Part of a small language model's weights.
Size: 26 layers, 6 heads of 32, vocabulary 912, 13.7M parameters.
Each number is 500 + 50 x the weight over its row's rms, rounded and kept within 0 to 999. Layers, rows and columns count from 0. Numbers have three digits each. The size before them is the row's rms in percent of the matrix's.

# layer 19 MLP down (transposed), 960x192, rms 0.0722, rows 839-911, columns 96-191
096:522525389514498433461413582494436489560532508473492452477490458456559494551499574402517447532462478519506510437469565526482465577448565476508488467510496482514454477557510477430438501493462531473527481491550432507453604542495507523471535416524438517509470484522603454475563507510477581549
103:564529453506568475487506478499486532516413538555596425582457447475472560413498515513526542390529518525514523598470552372510590559523450502499534470439531475485557474493537448515472497527548496522528402517494453501513520533547534621532479519609492478486553538572502478394433460556422500478
103:611537551607493532531441599458537619350460574522588461448558480511421558473517505584486468460453486518403562547494497532547466484561472571546506564486498512422449470424475515485537449502447533497504546551475540433533558494456540528523495589470489511455468498520445471421465506532479532515
101:504506519542418507497458508527591438441468513537472484578532520516428542474522479502531477515450488450502466482588509468535549446444596473373450412579509502478534531519557526496563443478414430537472489546448550506386477492500401546515551565490517561606555520615521543406531488556521555580
096:461493464590441494496452577540500538498490499449567575548542528487577454546439474498420611522440506537557423553425515577525543619470441429415508492588505477514455584546620542568488552460606537565486476509530423438582561485516546568465453489425498492455390426487496467525526490517457546451
098:492488438509565450504558480482456474554488478473553621508464473469447532546461514499470549513484411546487545488458497533477509527527520508476558481481493584458411511527450442467508513498471468522490509527623400511487562533542461501524483527514576452415542530524515491555534465523448515544
092:476596527459432465448646484484583544462434547483509473530475556530510515501498419553496500521520511517532452484509567475581510527518470415429462569517533468559575450533506513538459547506562414592447623607475525515493455494547489457528502415428522549456423543627510525457463550520506491412
095:547595533494428507457503486533453451527487455550498421416544522558487555406467544544454468468461505512602508440574509442463546454427557513479442431549543592504477519447511619453480524518528482634646599445433463468423520436437494567522524563490545545493502474486518548395504440546530436524
103:541464494516503492500489506528513497519472573513562476513528518506444498459486444482508611476562564477492563545479462504567510471535452515545495460462451393416499506511516503510383483552481443604568434549514489451449495415466489512467428603517511472542528503482528577441571493494586554477
090:487507369454492419448539450471443489426438477462428394516446463484425514498500510463554560471440495424395555409508496449476503539558512528595450462502514479468499495635530504426512507530554499592444511481553484488504424416521550505504541569578515496530598585425505473511503491472476539531
089:470469434587494465504519539525529442480511484529573423553523437478467526499561457515503547535475433521456571420510443554437524509598500523460525552492490548526537505444525535480571516530476569451604525544530432566624479576451432515532508501562524503426498581500509498503466435524451472561
095:391425452441511606559509454389619451544447443510599523583557466399523474509559479499473580488431392555517512600472538541444525520526446520526481515499503494492474495500495525487441561526535451505500451528595448511525474461532536484498473494550523472496544392553518468451582455497558509523
083:501590541524477502438527490486434484475481442498516448454451435472469587515563429523446474468494548466512510384529490611519593565557483525515509507588503542448507530459494496469512455550486472541548539571544485536526490424516445427510486496474487497491523572518525521469480517486490502501
088:499491517477512468431496407482554532450534450450485473488478549495536600432486443513514469456391526548494500559495494555481436519432430472494468515511556514532590440474447472502615519480500508504528597516553514594583419526534468486477544461517496478514465437499451441518424450421522472426
111:541504561573633505453357383520425582564477387424492519448478520537543472471445477632530568515479582548477500418547406467498437571475562519556492507572403421538468438522473483490472486464551506503510452494511536483584516562501538422483442556487445536457547464470512516507515486512415464464
107:480486479436428555584495478471434495493527437539528413522522553571528500448627448500534489479528559595439545564489497495493454535530373563507572493509477442441526541459483445539519510502493408426511539461615488476543533512392522450501532468496566512489439500537436517468565556482480505508
112:542436459527534466575443443523442417514588572455527592477420417567472488512514429474507460555525463507459552391531522505536611579451496521571471459496429589520460435517470439505523510525494527537459528494525467496497491413442541488470393588524435478570536513542487428502548485597468540549
092:488424454447518460453409437460615491423504450513410543506512516529483608570489557502638540476512440539467504565411524476509508467520497484548518460491508505511463414483497484381463508509476633523504458477486477544548514473469441493506479588554504437576508545567566491467392508429599565647
098:453512542575552514523478430501553488465473569458462562498540332501523533508442460486454476500487443515445589483511485568560483555384570538386505428511459491527457544603528494578488468464417545546488543451549489600532532508531543495454514440536490444468520453473518495538435497584499515527
092:438592484500466463436479542469503522498555476432422490518519506444481523504561460492412494437457554457448530582522528446536477402491457542470509526467628476483500579433514483534613487671442555581553534515540492474495467507540499524522466516564350525523489459617475418611428497500425449392
100:529574439551454468527500411480530573522468422519552580503582489594483489456491459487476517453494423521460548552528472481515502525511515483515490377448449421559495569514491517506510508594425510515449494365448430528555545423488501473550519523456488571459569452473535509424474578474486522564
104:403519558508509442468402524572487461508543487507514466542480495482487448479533481486462514508504465475536538483471526475539520544489567483519401392469493483526519542464533409471505426381485560469518587526394582450523525487467556514507555574519471419587456557499525514557573420586423507522
105:499421507494455431467584505526425397485480480505540556526500486473465490468461472491619389447451444435554417544497418516457571429516541522561584567623457509487461574497461506550522461528484471531464466455484575583542495419459492504605534553503453547483446579506475529540481528512493496489
093:626525591544479388549588422522543530518483496478450483569540521571434512446474545527463545463540505489486500462453490431556537532452574471489507481518449467546557485502544535346506518509479534510437528565447487464520475396583552535464485493534523464512462545482519517491535448483534551518
099:513452463513515407496465426562467530470483481544451532571426516561461447544485541550562551475528509492475556429459465467422489485461510446515494487620524520527566536506519609526584421502543502533463611455441518525432543575580496528477491456508465549483484630545453428481441634472466572526
103:550501490417503430430513500468504520494585482480502496537524437444564515472482442528487457515513393508565416565535510496569455512423478489532483505507407469558522474479632525421512604459462630501492477479578478521513422480366501473524497522371533473509578561475487403553487526506512523489
108:446475434452462561420440418532492418488432527483572536473528441495492496434479479557456508516545446461610515436560507582526591619474540564505502532479459552430482576507543586497431436524401447392472548572510486478517463552459394397530618578548494453565574629499454489581576375459525508495
098:412519409501571610570440463614479619498510497518410485445490369461546528501470449477569510423555476478565473526462517542530498541398429560557448532576464521472439543355456528484562544438429519588578483466587472452476517453446495519470525481538509444454522536514512502518464500502512526395
088:524571464447487575405431426495544416422551497549508466475513442479514585592462390384476553511501557524505506521469570522448466459512515448483467503575595441514461562502456580434387417553508550513501564518500520502475590465496523530510507495502493430505512386465499524500512515478479562555
094:517475451499558473400522477531530541539539400463525441474567454460647506531580420482516585533498542444458491499486445464487492510491591438509470483564491530515418474447591534505443399571485453459499486477613530473455498502414515469550530460482474492457485553551409395514483440528492462577
101:488481543443548439503534395457481454344469569667585426514460565465505509518461492507572516470494496517564499415548556500465442456512557490521549463547548489444412435494479491414458568503528525535567498549414499518389464513515620429629485510433510561502508440573533514504520436464535444496
108:496493473468458470486444508522478498517477489461519491553502543520520489446583521588484440474516509395520523527510509484412513584550451501474542453543486688583500522501496472429443537570568541447538536434567501417483511441488547519527499456526416430437573494439490480546571563555476500475
089:471539509472547401520590493470548528442375486455527453456546564456480479574490449474533554492463601542501485412401524505588503524458455536507547490539440525464504564495550455508491406513444507536543496520539551480419432495573537552563558473540481496504470482406442397553532468492470536526
103:464448445505438446508466542486468535527549532499536463402456489487396518491464574516488520467511524496435609505579613496489489535533429497513509551507546617543488522469481496520463403533491579552501632530514455578480477582447459546492532534560580427550393531511539543491541413461456471564
103:471497469544458514454485597531489525512444546442493482474585564525661562527461480409452546472471527397479472504474443586554539483567521445418541444408533425541406580501536537527382515515520498335548470551462428522451464447594495451557527532498532554567451362495520547483476453473537511540
103:534487569495491527565536451448430527510505484509552498410569561474442549476619445507500502472454539512452394367383488599476602507487477539481554567482462470486476492453504493446444631476470525540480567542487570493502469604526468499539435489528509463458550547396506577396562468477493492476
090:509515524468476492475485489529526467582523540560480497512536564539506472560500490450496427412531444538549481483504457496459451466637517492510425505527496490554493494531558515506465495494549432499484539493457453485593448499505441540501467413496511479603486481587483409524518549463521482532
091:495543512535509484388438541481469495469431503425387431519520538598504568515442423544500444460592468563415512538633507535510533525512566550568516473463518529444517404549529468510465453497482545523424577560511519504561450479556483475466453510492430478510545492497550501559485584429512475547
110:448445455424469451528551444521523496470493389515483571505454534459552561515406501467466437543567526531540491519450510516479565468476431472557531553425452493547537495444532497562532543521473374551540474493500483522477489459455461525452491503479469476478504555590499486484378569489546465562
106:551519541496491476470477494476555477472507520510538524621492467512513580460518457546491484456449479510582504528498645428492457516433466466436530491465592480505366457450523414543447476487527449560425547383534498481472568515519526520519556525474393525590559519444441509446532422552465554476
099:489494473521463548502509517493577554388471530467524519383471497570539464493442481510416568519601545464521671460496509517510530474514518606486562521503432482488422481469447498468449435468443586433497466447479552431454467450562425477435573533615386478543565529518516551431421460474532504536
101:446465416534531537510489518483556469583461459381460441506487536578453477414505425536447412545453539452640499490480549469547625479430501518485521501549524487553487416408551400439537511510535586496380481516464418515484523533498455510515441526551477592600517496528461468503442545522512591540
099:536596450518573429511519511534528549486600565527460413403500533463411515497577491564512470576523484525508629421498536456508522461553476588476475510465518540450467527493561525405558498461526512489458407510550620613522553537546496508506526404568540527506488520545531532433465449435475430506
101:516502491547553546491467525494547380496551482605491569534511489428451476474427501576440500515540486462586560534429480491534501516462544421479479527507448409497462521428583567535480455541527534475439507478478426487564486500467449522446440441524534655503519532603542516491552421438426545472
095:572520426465475495540475486531535507525532566444413503464478546476469517480507427472446375513416511494530496460380497509431488556556453509458462555559532463628423523439486519544583463537474570484452591492437532568558495429502435498498548511553454448451493554545507586475484499515514510486
102:554504561508466492519588501493445570473486474609553450443524442516447521446453560305465478406469399493480450509553471530470543499541495479565538436562513507482412471598505542551491488501474494476486405483411496570481504441472578458522547492514532497393533506520485464498521488484538529519
095:548558454485591497491497455489565523418404514552554467514508527513422304522472490511477521486454448511566561463439586522440466484537532408533566509556574444471443444529488455523403449462484447506537523504490510436501463404559483523516480519462513573536430507565501513513494532494540457539
107:502496541436489490424524534558476516557449451434503464420582534481442458462566540497463476500370525502592622486437444465534490637484502579420500530525589505557482580524459463481465514588466457534448513461592483447538455511474503495501433481502456619421499429424498389532560555465460528493
090:409475529599470603454514497463532550544490603486532522484545482464456607510543514538407510385445600485479542450454397576475463594571461421503441461468358450553470448494519514407617482494468519503479498523547440561516459559494496470577544507547546465533492489492506463480464560497475485429
105:443440489562528525515496504495551513422504493492460481478515426480434532511451545492372467431592425511477588516503538491498502515435361501522498497521520492496481548580498526529574539432470462439517545560432538624495427400480479429490444445606537488511481462423515430524491491463438502543
099:443557508418513463394469415527556546567534551541516540454498468466499490536371519594413420531583514473520513520474528563447519590459516544505499460525456502454500552465487424561503532521458524486541501537535481468600413615465560444540482520484454529542508472541587523493458533501530492561
093:513463527505499456470427508463462431530527536495464457435448434413506534472528539472363444410489477504537454515559461561520517520446560498495537479455529387586489644515518478542541509481477457472603457486498469410526509515466487521489540457454514550519584554390522548481419528445510544450
079:491522536551473542484443519473456552451504409488552447482608331578481433583465468511546509553460553579423409451554553479443466522448637464400512500564491497351563473455530603478459509489518541537509490478514576475497440456568528548440486470483537505521594508501505497428530435442510500551
111:515478464491480527556549550510468546508565515449444505434458511529545455440532512476493561527545584548475510434452448514467448447496391482478495513471486583481565525438592546506562566522572549441523468456501497477429450494471451609412524554531458499514465495450381509516539531549502479518
109:501560516487517628546310520487505412479515561462446517526480419432537528500536523601477575475498552438405519589601522501497465572522583583455455437505446554485487477474512542476504487546571486382478494531569545425418503456537525543459440532508497521529489431544544494470497460457487555396
092:585499493459460456401434493450503539492432560564468507468544475471520485483540441503536401542471523472461488494432540475543544484524466433495453494496469481449514500519565412485563529485570546464474495564485566621484549390647496531543482541564482504570567475512534597530437481422555472481
089:469367528536426447594515494524587453457482488560487504456465494447597409483507535516568450578446575500508537572442520483576505454559550520388492494483442531472469531453433443549485495522522529441465514525515553575555420515451506544552563470478517529396500511487525501553468462571499505546
092:440522496491520456524398538416501500428597568502399522508600592532439438514556468447512461513534533461566518509509557509484572467457524487552533477507398430618462445568512520466576539472558567621467548422557528508504491448457495550482578556499462533526445498577472513456557522515534466471
104:643508449413507459545578528559517556522564533529505492461530452527514563484490523494475471474527457575532479474565496531520472451518465597481572483553465582577531502494569549462591529559480525513529471456533608510514462459516540547522438498486534449520509466491478605531482491439517471496
095:486543469504516487449548536465558515380479498553496516422464404520544542486480485447543428479545523557378426569591590478607501498509429488471473551517516516517515512574472365594538532544572485518479377458530500469525516478557515535453440460448515576445507533480430513468442558574555528467
098:548465524585489441559577471500546455518492459476579524441447538428546493507529451518457454446442544495453531543449511481428542466625523571530567559443486489537505479475476397554532494534518421521550526541551486512438491528556414464567568509488503488524588514488363455468549459537468516570
096:465538592469556512416390540538505474406442471504529486508516425437467441596426490495539568510422465502541485541600518508498458497420510459568479556557422567464515521533514447528415478537503428516505549472497543506486419551459445575488474522392472618566520524461443453491532584547496528512
106:500480560508632541472552530520505576545493463410406557474540551476598536473498479460510523400386655443457450510483467481595459520609445510393471528480541519495472456417522455478508528517439566515405440485437527584459553513439436464576520450531481502435543538490483558512489493524569541369
096:412444489413500510488510430472571453445537474366503573514452447464476438610508528471538494561524491620473470522407437565525516554415535583443489454501539421519464570492532509543522507538462480565540461527453561531452505467448491527551538436550432520485389573540480543502481492495492458420
107:456574489454455529597593481480454458441439421420402529540529471557498565485563501560530520517553527430438460436501517528484473514502458508463544513478473502520514612524561490392473536626496487479456433471477424594526479574607473492517521544501519447461565477475539504526511431545529386556
083:456447508486487605546469495476634488520587384605501553477487466506494480511499516484540468538490493494485509531483496463464444529548343674427471449444500480466417490548465419430426454505442542519494506511415462470578498479465535498445515474494539530548491501481435561484525520512479443496
086:556547409479470496519479518527505515414474543558516533506543500539494484458406471558476588499574568500518471469325515450595524486417490524535554520440577513441457500479484512516541488490415553413494423514507512517437567613569447463487574501485611450491479428446531516469426505547506502553
100:634522481458563455512500497480522525525473506489447488530537484451354469486544550587493575518492517513513561555495387512488506551543434468464491439549464533612419443592520459519441498558437476540377477474558481643456555567564447527472485435592419486497461468436449411438549514513481466460
107:576474520535575503551465462468491575459530489393574449489456511432516537529453465578487520479543467555487492493440454474504435512481593492552398513501597561482475398551456574509510464463552572476461417527485526461497541500530437419422495593484509540484486511425517449517464469503484468525
098:501545496528479484537486483464483520476584473452467518545504440347568468504506481477591505391566534485563564459511456538444566502502506543443512495598473432550568502552448533481536531490475517428407528476542501492594495425480513548521517459480495474443443500597525464475510508432508435437
099:476443437531525527545571562493546517583474490450525488450513479476543603516384513379434491491481485417498581479549569612563515514586402464506506466503422481481489467527483486529486431508483482588544610446492493451542420506432550459480435589593479458487468508518456408470461488566510527511
092:470524513559580489509537450481508558385436469554418552495492521569485496517616557482548536476454518492510506488543533485570495454499441464512489492600516594501567523532471520496471512505534490408546467590540508541529508490469446518484589433467468562493447534557531414465529595443472495537
109:462461580548548501488450488480488520528637560567592534554530468482424524575536554470359439498431437520482566501569595474565432477541487496526509412485510494484491475595460501470497528448396546464522459438492460510486532511480480414557478466429502510534436482582480544525506551451492436505
# layer 19 MLP up, 960x192, rms 0.0747, rows 840-911, columns 96-191
102:552481601556493609600589532548527537525556419490469551503525504523530438466425530587586408513586533509476514515448429498467399496342472519515493514557493451499482459566503493547514491505482557499509485512449496505477464536485528532516527349439439537526562521462576640446503370543481532489
102:584429449465458486398545466534466448488503475440500485532449466501573490429585492504562479620542532501564428529444565528545497489531517373564400567534515518501563502476497499548416530472541474503394551550473436529472598456489466493469468504442496442514507578479425514473542563616473445518
103:531478533523509515486434512488445523454498469453553508453562514533545522509517513515532570583478461546410545509473471433492476473464552475401410529510468551513468498457527527515557515521551506525508485514444467443529504477483430439528405466460493389462540513477470513468502467527536471580
099:491483490454538511529557524485538457526534478521604531452549467554545504427558524496453446524497549479473432450404414542475525508460512570507539442482559496587528481438456441567546477482467438429511524384473520442418594471421474488500519542489388433360546593432495458527527481521572577545
103:499585500564492484462502436430506457412507557474501518524514515531549467468509558476527665488463514645505520576557511408527540430465440519516430475499578514518450463460428439582574487353546462466450651398521573428460480437575479485430508459496423457478421514455516454455495464501536491473
098:626509553432537553498481534528545469434484492548517520532549487481561520483534472507492562500477535475479514567497556510339427483431460513520536549503497534506516382463532475469528511485562614478511453492454455379506544439501429510506540570537525469538466498493390443524556465542507483398
095:548427523521547429573548489515574562427534517474522500635510537496552524501530524525516502487520513505416539491446487424564533540516434470462548447385587499441538488521359498565557531517484530571478520406547473534441548580552490473511482452481377497509456620556528595437394479451413545525
098:488567511529556551512486424471497390556484395558516497488472527560469516470482513445488578531533487532658481553439520446518516416553499502495476573446464582533537396462416521474598480399533501487436514401470444421559516479485441520445555383531572471512424579436456487525546481441568515510
091:530479528508450542479534455447470505599486500554655483476604546516476588429490567494544494486631461466521492536521451628555505587397441452485494439485442506488594504509489416465515535426383539499562559469494461471546698462486483490523457468443504555596464537470552432473525467527449527528
095:482513498424438449442541458484489543482516440446458581500525457582571540477439599471468495503601577499526494540440461426511495482482408517552472433526441592550557510543466424491506529505472558452383519492547507518534477496510565499513506435469529564556502515478509527415526509585499589437
099:550511556477471462510496416527449472495514426439492536496612477543549536428454576620527587478544493554566496535461488514504427414486466485587557491537449531479467531582571466492458475460516530543429510490486415580472447462455493542536504488533448447517474528440472605534557452457430461577
088:539481499571508527481498560427477521516601507482449519529491558603502541425485552529502464468615548565496441656491467561565521570409455536434501521427393435535505539459433431445398554451596527491524447463486529499535477515530452541432510445425440404458509527410466483543503434475515535486
088:510480516526529594525521577451395468590463448509484522420529513490563427514491509449561465477470435501533482516435495551408501433510512391493504552371513593483489495465481459484345576478473560541562527407511427520463569459536482556441433532470557517512592581528528596473521491538542500533
108:434459536497487491504555530508421544495524442503510536548502466541482590451505547511596487618554535580534454468499463568434506569451492512554485572558466522494483487484532350483608562469442477457439533449486489424609523494538451450510484473482427489567603444479515528517583431547508518471
104:562479516538604507437564479477452502475551539472531537627469543489533495529533419543543566578607549475444459584459567441506508538488521513579389519510412574518559455493457528505446512505488609475435500503519529481449517490512462559524481583512444471455462539493416573451495498559470455474
105:534432463557489538536560457405472526517564607500477584514567527521496532420453485455428461536516490461460480435424469432451532523499375523522575514467519485509517486521474431522543496587544540570474453491569482504445574515554516617506486532476417481598431506514474485463516477490414466482
098:540550638501610546462534498425441439475477559495559520476475545486533479519457454525507498517541593484574420496533446532490510550410504551604476556447558470482650440497523548558527539493517427546476606436535452456534478495436525501443413514488432428503444486403516482628605449539478570409
101:563452460520489475519485540428522510486593483429572457558520590533430393493527429542513455423489488513542341531469482511471563485475426469488557508471512610491503473420516595566458506425639470517517481479399527458518529462483468578526383535521455529478439554494556521535602502525430486504
093:459459460502384566456531501507508485484458508497539585474486538534595499455468471450435542540547450514540522453454467495565537455580483498603541564400562496470536476497453520489461500375427544504516524378511475469333580476469441502548549566442546472378500510512569559499574542575504558520
102:456500451416512507526542530538586452481589539499491537551552498497490556464512430563516455443453509486593439493419449413374487493433539521575513599478496454452472476569474412646572527379585549500507457513392496502480437545486471535488480465508603492448475507463457561460577425559517550417
109:590438506500560577565510449464463584553594471541504592458497453518511473541552485474526514555518588520499407556456525451429505530438533554468376555512482508461500433505461374465497539472431508573464511483511360489507529488537490512473457530517473392534536501396536500503587457493458520425
109:483465515649569460532531434424430491535510572523559534553551464515444525465485554475455576511507451514450520500444381456533504506576454442499431566513504477522485433449506456511557529468505511453547554531488524488459539547575384482487510456459455504516383540468523432497565515435520441504
093:430468534592494530439493532457439317504537547436479514455472577501522567449539434435465495489500547520490508531505556475395567449507502444549439577489518487540530510475485455610553475469600532453476479383448494480467470569463450501588504490449521578571418526504497479516425517554471544544
097:508441515484516595509446511524446496585531517575484609487508537465479548500532503423459496466483456568468522588496519483484543499410478528513516536368460490512477487501484447470431569483459559578506465482510476515499541419480434525514533421444494493458482469511526466457476381485543538460
104:590464465491527454576404545578488506486466545567519487579468456476471483468573475564557498519506508530515468619486446569469416588475372457400429458520463475524546472464505499589555559523549508497473441484561542481535479512537476530475453541456423412439478545465394473415512445529513421506
105:601547426530505481527565545502458500525508484470518557604644512620570574503431509506530542483440613499425386481445483462447476432505483417558506411465458555507503367456487525448523556513591567509455538468440513441475534521521558464535523507483541510503479592488510493480550444498496565530
099:556491495538465454475635476432407395608505500412513496566473492519464447456590533542511474525469536478479491477516508500451595457497497478463555460454573544557486371572493459533441461522507545507503590506452393494536466451496550503515470533500403450473468405477525565542550560467510480549
091:464453583589502490482571520491495543487516536416499554610466556512495428507479499507567538482496509551468541564558543504460527495476526458602471578428442592472579421445520558594545526493480520468459486532456553600490444506490513499452441420506484537512520595447473576473488451517456449490
094:458525554388508567519512397478484410467471595525460591544481526466466463379458532580511532472479473499547486596478520564437509528436421476513513531461607418435538504570474561564527450460568464454540627433511517555505451440568540547409482501506463483503545513483558551497595534487552518447
103:480440547414523481545436467426551535469447503420565516626471562495482500552495541477532621458500510530551384515514514500419498510571424536423442441468462560512533428492475478502445448433542531430471493421517532460487588541426508559494493474496525482527390487535524483480486485506424542505
106:501514412546464561520487484526514543508467517338570511495495491470445529482578564524502538571482502514593518582538494476475479510466438439555507623481571552405527437513504466527529522509476471517471437404503465519572527493418434518456526483428493411469435460373442423464506580494354439569
089:535489494530478472496506406499583443498536515520524592634550473543554551422493403537592439565575463472470520514516558571567442472455521440573497407528493499523520498495453513495519612463550611472520484510463418470524540514461329437550504512438479515540554504608520574378498527530504478533
098:479614517563467484444542463433486403492431429504562475437534499520477530473449471504481455537447494550582503562490466507469485506448457556510422571483451475433491407455483486532557513470646470483363544505499524361572524560547455428495393471474472464408492497447529367458498487608497461480
102:482473557479440511470495471486481499480443458534513492470477478522422459488555558513524579529494459502522450497484379397485458479438453487582496563503554542536587495545523496450438471445540437529428594480448376544567500535464501645479389394555537456561425490465463519505535520483494383381
103:554508505522475521501583488425564499590466545491486453510489570530523490549429568553531475557482489565596506508486495476450475527589492481536469513424483508465469568465523512588442480460497510487304528552514479453551484491586436581417498409444546560484488474583459499437419501541495520467
092:506441455515489473521521587448493446514492512405534558517565484514466546381535433600345480453486418582435490485443459481541425543486506510483434519429451585450498452555503476554476534509548488523527581467576491526487503472500497509485419502465552484428541617457457517584564504459560444476
098:567471532476610514544537464409560500508466538476516448532464498527652538479485505542534520513532469622564503445484511534530447504496479413483485477440461513453483443481521493495503499563510550506434508575529509530551640586421407502490537511471549519500467506510480495448447439507397525528
110:419477506532481503555409527468542515514505549491542540500452546510600523577487531487592512497542462560511383477477392496522411510508491455509511510482487543524536377526427514506524536473501526548507469430479423492490666465463443551499481490557478520445427495510489552441567434525497609534
104:535469601459522474558475454511595511555483457543560470477455532507456430498577537566520533436519487581620453474566501485511472502536485526482475521437503512444541484460473479609488519497469520593464460502474450526526511401527495495489442418466499492502442557491408488473468490464464425550
098:547503454480572502537489516514399462575503503449525589471471497551428518458446531523473509511479489490602452521422512543540455485463532444456569492465521492485612471472444458531434512535500553493574466388557523476547541579472488510505524550452520427499498470479365410549574374504477444426
102:531450554510450463490485483489540562485446562566493595486505471500486408581574463500633580439515389527402441465493396457497409621567512473562488534453500512472526430580500529536426506433455517578501466520571440516418545474611534545500513494427476495484434499489471554505494445453559552444
101:524491520434548551546514426476521581505599477508572516497554490522504526526472471509460519531570535595473501488535373418500410612463453469544432466384417461458512415553447461488517411527532518425495492454486464547481421509571560470499530456487523473505515534496548595416581478493448442511
103:526541521478551445496466435482383601519442426507486579423549583546497528461533450516493562490524509582544509505507417416437456513494464531576496513460435513476531535535482433506496470504488501501400591538524410490517526541556419497473448378498512428491466503465544476576480407501543481504
098:600545532502426586520464440555480487507559521499477498548565483564539468506439526491555557522534448537568481457515536510514534542347537446496538566442488498404486480534492516498428564542554443485492621472602424479490564488446516550524542488473455427556508563533345423548515413463481500552
101:487556470476488578398467447463393532503525573496481569537528472486508376477514516560479493503451527575494553409459436549459425444558560429485512537460539495466570493538461401481439460504606509565513564433517483443534576520566430514622427533466448442498536484498496493519460550537552488397
101:507483499493408453544531507528481503544469600389478577538585445492582558505536501481464504471533520522485474535494508487481469528546582445526498502503452435546527502577433449522610474472536598593448502485460391534492531614497507489588494421495512480481573502389480443381523351474458574478
105:635467490510568532551478555512506459444536466496444585467583402656487444490479513488495528488576451538493392487403550573424494568425377447546547505522461376536508497484461489504487555539474508495440534451554433474529450477593523466466513491507372544510517499564524464527517534542463505449
093:525537483527502437512513524504493498426505470455521521547508559507479463542553495488440536573529504478556586556474512535416490470467415463544558559474567626376551503446586481595575527495528518463498537504446412483442516390590424510471509495457502446508406526468495515517562505469531448548
099:584414473533474530564463550492640506504574527517523533561454524511497420421562573517512385500513541466479457549381393564482511520476524503501535495458473442596482374429514442541421460537583540502508448448522522436478525416539483529546523458415341559432459609511479581522517545515422476525
103:473527547481414621612532474478434458484503514451471456644488556494547476537488513541505533486489541522577493504480558398509414517503373439481556558548613495550586490495362492435506488526498539585465391501482524532504563459541556530521487531570472448598410596513518501516548454510481494513
094:469526493439534440470526390435472549511534532472540554579566473507483472493586533519464470475562484537472505452565512528469423506581481516581480541433507504450496482520527549473550463450500546384531620484479445466404403480463566515519557480437514438474495560524519544476473476524415368526
088:489526433498529540488460433459476511522544503463515580496430535496481565455476559488612559496574522471555557504500457470430581552518425523461504458436483554565512486562550406519469557535471559406536490571607402538491581558553449549539575473479389495532487526540485368523518520578437448514
106:428535505514417577440515403493519419477467529401509519569537557466490569536494477505494517547595526473491477590473558400477462513464565466509477605487508581514476383466462524497477558424514499558468481523515496547553485509484537451455427448508386497577384473472478453470517503486390522487
104:482571490425458541490568338565569463459629487479476492452525486498540592476484538545558508582554526515528555528531541550520515491490490381501439540467584467443488458508417438481493502503442512584444523527466474586518462501534457484574529516465458403462465491483504513468430515633485555525
090:403472558551551511574532541435479434571502578514502545501501594461497444436527581487595557483460459494585458593527433499468456455521453575472481474455575558503500513456459461487488518505513474518449485441504527344560593503410528390501473459510536540514482553484503475588584482561481535498
096:509516471556519485529443471495584537527542476451499558623495484482537616460443456497494547426556487518504526549560529492492491539428457465579517492474514457534471429512421433484475524333540552521467506487449599427536518525496431517402572445400446461425484515547514485510473538470471506500
098:540556510433547600568527524450490525528532564390526488562496500460557499515434417536470577481491544518561464524477492525446476526455466467478559511495524473499537512464428467501507598469428469386502514480580502523476462487504519570502490493484557345572484493389419355496615494522516500449
103:543392550557440617478441502543471529517575486511527522543605518487537439398551555541526481538536594486557444542501517531479512590491487401591429504528478490409490496530415435619412560453511471566555489457478488541587537583499445584485535491488472517487476551458438478500520499591450548515
093:527456587497575472585554532564459440598512440446524539626473493492487518538533491472535480484472481532642470440519467505386484495437435542477513498497476520508581375517533458585505566525500523494500516439449463552539548524510426641547491398429497422518531503518536563541549538527482485496
098:473426536573502485472477469423503417490504482609521463508624462599428547567543413454431488475563446466513492458412424391510546436496514585455503578439514528439503472555440529572510569478497444566513524580488422431416462508571529499505437482511516512414492505423423534582542490494432514507
100:540472491450483523474506481484543528458501550520544535522503625491534523448610329537541515546609481614476582508503515532443491579529480555534356517427454417479525475445495404504470609457492489518485468533608416474510489476465503514502475482522444364499504444504506582486491455484476466511
106:478541451422500477523395485480468465584551531390576510440497488446579534472431421515458436549556501510562470545487510650514430593449410537452492532465474466507526505496470512496390515525467500554471551447630470447514572472528448511492497534478416468491449467535451491568460416527476495549
094:464544550567471544528576505492523431417514529512497477442521574493473466458511563587427498494524488425651520570515477552541523506511544527554496507501460543379531573510428467480464573423478529502470485498449509450519544516572576462519510493483562570404532564475480507484567452562490442489
103:481454550483481583551506428470479506484503537563474545555550460549477404581462467498520405519500614547549500473417558466517456496475480490466528494443430480499507480420443462550434581542532474590481494431504508517531485443543452503440356414481395496496465458473549535505483418538537553482
086:542543564509462533506541494530514535449469530488576447498517447511493455462507395552480424520464508468503527479466457568485631520467533492505463553533501464528571483468509501517554550547506473540561544491438449520531403577490537574527465527533514445469483563494599520479567434452460572476
091:508536513567580570453486450535532506534526518391503615539546547513515494552502487549559476567417436491497543504531541604435430554457458500450469519424493485451576516527516547517444531468570527503506409481537427518551491485401456600468574462497441459485491498547428448411658475463542499410
098:519439527551582544609442439512477550497582527553570551428493430504506520400597526535538527435494568561361485552428488575566446506500466571495473484467427466526563527494484425492476501529532578515500453435512454440446523454465470510543477469557453572573474581513495510568493463480436488382
105:468438509564422502512539474502512466503639491525548482462487464588516409477589490501433469498546546488513595459420459464476520439440398544504511536476506444521513534421397446527533516529514514452430447532454441492558541385619478515533551504496436500489445502537447511547484456519459479455
097:543468525525504421498532577513519433555538510530542564518558471600566482457502474484408458492461494483482507462457426507506467537514496524528444472477513447467530498529468436545442468544555584498488446447488485485509665556542421463437514439475492475439484542568294487459492391613516531495
097:429498589519457479374590443490489513535448581476513474480449599521404531512537508537489507552574489539500554535484408386523471517466526508509483495469531607530498442400515536569489532481582462418483511529460569422487579540498488520545489493472558511488471548493476573556512492522512465572
097:564570525368491603537478430540515486420510567451519576587608575499486481507562499515480571528438534530447466521442584408561492521488500469420559550531547526466505426411405517522498543478421488482553521441533409488505453532427415537534535519500477388477498475477511540536512494465502533401
108:524381533472479612510543505505519574528512498480503551429566499510558381525483567474523465488468520555452465425471450542455496600472516475494547485515530489561460475528519457501506538513532558662584495420528514519547592540498412517573436477477489441573491477491483538423545558539463532431